From a checkpoint of a small transformer trained on Wikipedia: RMSNorm before each block.
Each number is 128 + 24 x the weight over the matrix's rms, rounded and kept within 0 to 255. Layers, rows and columns count from 0. Numbers have three digits each.

# layer 9 MLP down, 192x512, rms 0.096, rows 0-99, columns 384-447
054141073158144126098135152101136137095133115089102138106103111150139100115155073129109102140147153138120117118072144126131129096123078128156126109088104128132063149113106135144104123109105097
171143165129111143113090146097083136110142092136165114136101169106150114168128136133149139095120137105102114074114122134120138135103125146132134128118143117117121113103110100124135165136144129
116119141125130098117125102095154197132127094121144127121148164095125141119152167134156081151138125094152121125113124134125074136105122140119132124079149128065172102107128106126129143126130136
182125102123187133110141154176139154085140164129160110148130084127128133156131113139161120105118108132136109093138174137148135146134097142108132112094074116138077100103120109136164159156126104
157137112143105145120113114138088111126132144173139155135119162130134122087138171192137082106126134124136127101124100160164116109082117143134142115108135148108143150117153125118120117144095135
162117093157114094108137169124141131122138148101101156146116079130167179158143129120175098101182147133139143110105075130129120145135131113102124124065164137139131097123109174125108113124100169
110145097147142146119118131140136130117107137114115124157091144126168139147131134159131108131143115140141158157103139121165138111121111116126122141084121148115140103165104120145161103139112121
104118097145141130080117131144117088146129123104127166110152124123134167145151108140124125145154153083122077099115133079082106151125128135118127103127120087122089109110130120166113155148151128
176155216077139102112153140083101094155116152143155109113142081114132154118080122147125189147135093121113144181168128171096169164143150104139114139236158132127112145150133147127143128167137152
162107104134138115115134119128114099112147122095142125126081095155163148120121100159128109111109157135092105127089144099128128123150118112139112148037125131151071111104112119143124105088092122
181145069156127126103120114161093108146149132079114169096106111123141147111181112118160125143114127113132145112092105157118121081134128134137152128086131138148090092111144128130127098143094157
143161139146128095107119088126152110116118141123125126172104170125158147127172155127151141167113109138131098128098105095097141112159121106105163105099105112106142107094140123136129073124119119
117120130117088116142120076155113133081124167131124114145137163105112131085120135095147121124153106169151070112149136151120102111116121132159161095132110123122145114115118118148109112169160109
148091098093135142160137096102136108152128113113127094132188134148116132112131172131099126099109122112120162113139151124087156138107101113157127098133122173116118127123150141118133109148126123
137126150142132136133096126166148111128116108142127156102147151124117108117117164105167152076122149117124165147115112123132115111127127107128109156156118150134113119099182116127105130067123098
130111123119131123150065124128120125166125082117164121129156142141113126155151153104124126089172155141124138163131104088121138158142108124164092137142078172122144158141171168120166109142134086
111159151125113115127144132133154142150119123147103105141089172130130135159103156120160134100157112090117136131141114115104150109164120119134097141133111145086109129126135112118145091126142129
107109124124085147116097121117082134124110121106098149070096103100095105166175098116164128123133083135150066149098096117129104139096175127152111162124107083122133101078105130119115144160121127
138152096145159139170088170109154135152149152151156131108127106150123133115089109171144118140121118107117125122155112133153130087057115121130140096138137091164137158171176153104113133109118138
113107119148129088165157134138122109168126149131107166152128160091110171130135099118125127149124124100145096151138149120106128102131107124154112124135123140158101101117113117087142141143133121
115094126145168101089134104170098146122066103125125114109127118133078121067110111152113121127111120108153108095170154146106128103153110141096117130123140136108103116114173149146074117128125133
143156117114114155172041104157158125153140098139163160165120158132165123153160126096112090117105126132153154098116145140082133104115116111123132135134113177104101114130110116163179157090082158
126142109165109142112128140147093085119089137127055147098132107138110136112113154089134117077124104150113142168127113139073130088131107180098141126104145158105144123141101132132127156139117119
132112114092127109137127130096128105155092149129169090140127137116140152153148125144143154114120108089151134163129100106117120139138158166188118115127149147151146152088160113136158115143133118
131129117155141122119125127091150108118159103099121154121145124145080142116133126162141125128136113138114112121138171117129155134127184141140142172124187146144121133173116159122158149123145116
100109186090138153126114154096111117143130098144116150153151120143118123159124125123114169114123119112123132103134132092155121130100163131131113155184083132098131126142085167109151109129139154
136126103154146099137119133118147123147123127161161102153133117109080132125134073135125114128122120151126122119115137115103104108135124160114062157137121097155109146154089097157139123113097150
106127123189090090142111115131105132126140134132098180150111132117153134163108145116151100134112158107124128169155108123151116140123134148142124123130136127126133132090106092119103108122164126
128135127161133117115127149179154133142150103094115112128123130146133114124146080113120161093133108132118139130102136113121124151091141134131154133098081109180159134158138181108148116142102134
127118137117127138135109125143157170157148130125156151129142086125130132173112129103165133147135174096141096138133141147136090106126160137170138148129161127147122066097143101133164152159119100
137101119139147112143124151113178146130155122124078139133094143131135131123118137113120110125124134196158130128101123181159156127166110118141109140104096093083140140102133089128145120161102097
144110168094131110163126122093069123127074147122122143121152126113141157094181110138133134107089143112142101110092124108112144114121154155117148145124123128111099128118146113100132101167161124
124138136125116162163131108105121161151132097133147126123133145150148113169060133137134129076110163122159127158150097135137126112112159107150107144136118120125143155122162079068157127128138110
134146113171115086147138105102129133113141109103161161130097121135100121092107154101108127114164144116140118119127144128121154148111099155121124131146134145144126168148127115154120133100128103
146105118103066095155130144172130140154149099137105173144097116140124116102119120136139138108133144152110155129123130102134153145118157151092115120155162089142114106144139158138140108122101156
091093168128101117134147099147129149132112105150117115122086140111187122135143119105167155113154155122083117127148120109110121171112127167171117122119122134132140082124145127144112101109111141
136121093160119109119133138140130138112125168121155140093113104142108124167136139137163129109090134125141149106086120128124116119113161175129105084132125091150143110134108110155136136138129125
115122123114138139103087159087111148150092165128128108133163089139137175136137129101152131176112133114137127102159152176150104103130134126136092114116147121133126154114176142200118152147155110
149120105132100142134148124120126101102142130138084108153113093135130116109119098126108118075129110110129113194106106117122142095163154139131107112138115117095146129133094154107150077113100126
109104143118097119142166109131125168137120089188145087164141104109158178125130141166140149106123130105125129108095124186111123189112104079161158181142157133125114115122117137144155131138141139
124121130132105119096141126119116137114124111091125155126145128101140125172136106142165134132109116090096073131092085116102120151173098122120175135151152146097116123131104161130110160133106112
097144108126113122125147129112174145087179132136159114119100168145157134160083108157146105110150138132108142156183092136143140148137156148157140125106138114112155143107128127143146090147128094
122116115132141164138154172104109130133143109176156086117127152128137139113104158099173091150135139168162096119146121092139155119146132128167154086124129142134126141073142095148160147148130113
116135111127149103115081101114130117094157135139156123138139141149122114094149120087109116085116112146102150104150160155127154121140171128083126105135154106104091145134140155103123128159128138
155147099134135111103131169128121117164185143106101123118059160122125130132153147152090150160162112134131147066123137107139130096136137137129130153133085169137128069148167150127137144072177134
105239065214037111185094099088172149156063183255193218050113167000078108112092186080228006212122053164133140100061075163162116155077109151176133085187174185051192000045217068100177112083141200
123098141111159124148118131129155124147147138157105090090123093105149161133136093123149160121105124131091136192120122122082139133142153132147142083127138092095090107144121160108132100100135151
153113117126096136193138126147147127112147085152123146110111091128096141148119119137127164156177117168135175162127142120111129136110157121118112100101117144127105100142104100163102093176122127
128174141144094119125104155137115125159133121127163175150152162112125084179111085112106098122136184165137163117131156141123115153130117122097148153139137091144143138093114100164126128152172067
099143120145104096159152143108148170130100104140107109127127129129140161119069149143108104121119136149143110202112125152084128119138145095111159114162123107143103152139150144130156135072168147
113126108156155142160126126108112154131165141103075123115141168126104124120135141145143116109116130140147153098139110124159113144136116137109142141112168149159140110104157102119119135099159111
146129119148128109105120100125109135134115127165124121137127095147130110152146122139137147102084118103131110181111111125139091119133152095091127141147136111132137125168104105186156114144108104
125155120127155136117120142142155111123163136113140146143119148140107134171144113118087102128175153092139119085120154121150125134135131114136114115118142110116173110120134109097129141131134129
196098125145127131165151101146099065133150130125096125086109111140176105166138122120127133120042100096097107127141104145117066104084117067092113119106128122150087096130160123086115096159132130
133127185102125121116155141135102146074092161138161098121103110133158096153093129138132120166130113088151148155140115144155177099097173133129164088121108081083123125104136144115148164178197152
114168113147132115112172126153132108162137053107147132155118132143148068120111124165117121111076127129131156128137136144112137107125170180103101159124105170099122162172133113186114103101101151
108179098149130145078158166112095151122105153121090106106138119143123128136138139155127099152140124106115094129154131144180081153135096124126120085116173123135127116084138118160119086126117106
163092113129132113133086149151149132134129156106100130110129117115086091135123166119125126148064090123125112165099088158100147107092149098119160112112118121131093152148147170080100124075128138
102119099114115178097147127156110109171131130116125165125111166118145091127097136145141092134142177148144121147134127107141126108153111100150116118141100106134147128142125132114093133110106085
132127130097130135149140116128119174104125139140127130136111109153128135103151089148133138089104148171132121109131131122129112145110074154100164120114122163083104145064131106127098120118142138
136133127167119073132089142133100133178087155087083143147137113136181168133149109128086157096143162139101116114158091142121124124137121144128124145148151094120115121128103169182158149128110149
157110128122115128144148114143128116133161172128126097139124159131128097155108166145133106078124131163116148073153097112159126145099135133118158135146137187146133140146142084124130148121110096
142154112148120188103139149142154130084105142142142133117129136082140109160141127167106134110131139147097146151133139125176112097140143123095175118139113109129151135090153154147122097115087124
103086093144122111134137149110126156111129151145096119100093153152111138120138110085173122125131155160071142154178092122114125072113151147140133123115125111133091112127134124118166119115119102
157129121156122143164134124138086112144141164129105137116149133091087098154167103150136127106108141104134110134122105130119122133147129130134115129127138109137083134111148135117076171117136121
152118117138167167117111150134129121127109117108138157114157116146116109121102130107085148121122083115094131157130096120101121116176160148073119171147137096118142134148146122130139145094117127
100148113178156126105106151124119137157162116112138153143164110128137134121108125122141151117168101115132136142106123170176149168121150107123139147128137133098127109121134109133090105120149127
154119136134132138109136179148125128155148122136124119124088147156080075124141177119121120129142124119145116078096172119113140141104145111156160126116154141131137137122173149090163131079110139
137173123126115132140159126152143086185200143133135159086136134140119148176148142131127116199097154151118085134121135134093155135133086118093133136089111100117140072139081154126123115137103128
134115156085113132106106149155051102120137147133143121120107113116133146107102067130116144107109117164129107134140094095118107122147115104149159152115111167167119153139119173144090161158112114
112125144072096139132117112167137111160131116122138123098162107122095110133123162144101157115114102126091146146133160117101121128154124100136063098128142136172109094153089104124125124140140133
129161141130081151127129145113121117123135095168108143057149100063134118168126108170141140116087157125120104121136118109150062115115093120134153120159128156123108151114120062120142100125173114
149134100116106107143099135103148114120166120164118109109102122088154097133119083159114108065143119137134112178153128128142153147161158110141113154093137095124129101178128115090136149124098094
114127130109156092140101174104138119129120132116176143165151127146150082094138118144118110133126148166127104085109160112158141047138132123110157125096174110121126098095113142072129099168119117
131106145146150169128156096100121119114118110148108109137097143114125139124111116133094117144127125149127146091139162122126159136122080085106144121100167119121111148127157110163119099129112107
153138137110127118115134112150121136126146134148148115126131124171117144159131100138129161113137150113119152123154128136146122166131070131114172130159145131067155085101096114115152076148126124
106124116139098126164115142117157146124148149114132144099120135112137156122099138106158115138125113140149128130141146146131095129083160140134172159133112122090155128112108152101115153149133118
166116126106152124145111151146142112088104088152168111133124117151152129107140128086116105147113090177128143069143120141175138125149126114123140133127129122100142127137139084085152158159112147
162147097160146140103130100150111132128121133136150164103142144176106086146103122133127103099149154143146119126109105139105083128129161143163103133123137157147139122129110152138143132138131124
132123137121145118178120112140163121126072090097171132127105151143111148120143096105116127141109139151115112105137143113127101138154146146147100173146114126132101170128117138174149136169106117
113111119133098130154103131142107138083152095113136131124165147117131144113100105160123126146123094141155119137111126140120135111129094183116140114149126146114123146116087152134132138109122154
140172096147125128137080121137134130160111128122125088109184144146151110187100129119127135124137171167125140153150098146135099148094131160141147166134121129150149118157118142153123135132101099
135104111123135158113139097100158102106124121127148122145187116154148107096131145126122106097112096132150149114120179093126126137133135112112135100125131103143167128151115131094115122147145138
138110132129127141129135087119136141143122097119089143116128126122127069156148125097149129112135123070110129153124116176137103101165101076122135201126153122139125121124127092130131121140114146
130109126137158084106086142131120091125133093156144149118148115136109152137141136136145150133103103161138141130124134100129122141092144141142088110111159156093134122113137147139125122153123173
129098158107147134123181145167156140152124106143135125114127136115149155158099129164104150127138187126129103106154124127092100145129156078136175137148069127173109106101107131144165153093141142
084135089161157169113128101116112076141180130137166157147159129109123139147150142181120111114111110136128153134140142138147133128146145109159162173158136121121138120141114158143091094098138078
120119103149156137097123161105154147126131110123083116097101148087110152129150150125105119131095136126107153106130105114155119161112121140101143078129129158146152131137146110137159154134146151
154140100113148114105106128158145131162110123142108133131104121136131126140130155143134116117114111125132089092099159091116136154115116123179128111152133145138109142085110141196113133103143148
124115141158110127108178092137127110150104169107164112162142168149145156132105171111139104130127108114165116098143136152171107125134175116157118123085122111125139151057151098091126159154107186
082112104160127126135210128134102164190166161116111147125149132142102101172131087086140121102127116107119202103116066117161112116113137127167103112114156131123095157099156117171141144119144145
132132120124155109132107150163108117101158146153126114124103098141079142135148131180144092074114111136149131121174112166142105138133150117152115128150155147108082154093110102154148125159140141
157112158157168107094112090120171124146135101112170161149153115147120112116085107120132113132142139125114148125137100129193087110127164094137132120131113152106126110187144136098141112134112106
105103147148113133130158148119153144163145091115170147144135108125145121159088129101125126116146108105097105138119156168139158141107139123147085138130081097142131136154121136112077183086130106
120124144122170116148138098144116128135104046134119161114136130101101136108115173097159154100098122151150144145129169170123097132103152152126107142133143110129102127124126140113149161145119190
082138121122108162151103130134118127155150150110155103120145132147186121104102134136095112143130133177155124111149112103123155096096116100160124115138160164121158192098108108122106107175130117
126144097151132134080129110141118142115103038124137116155108092107132112132154138121125116091149138160104176123131098094114129163114164127087113118122167122163104116141160130177171115115165109
110091104100124125106125143174160175140103122148131123131087154098117161112096126146132109124120125158148109112129133166157120155175152117110146099104166151167114097119086134121130117139127122
112139099120132131118179122137159170097104104099160100103174114080113120143125142113152115148182145087151169124118145106132143215105166128095159109151081127124156120101127122062146140136169092
159113132104079115103124184162117142150126101186148086175118095098130103110140131120107103171086138152095138132118106115095109122103139128139126091155102178123105112097125132139102147113133140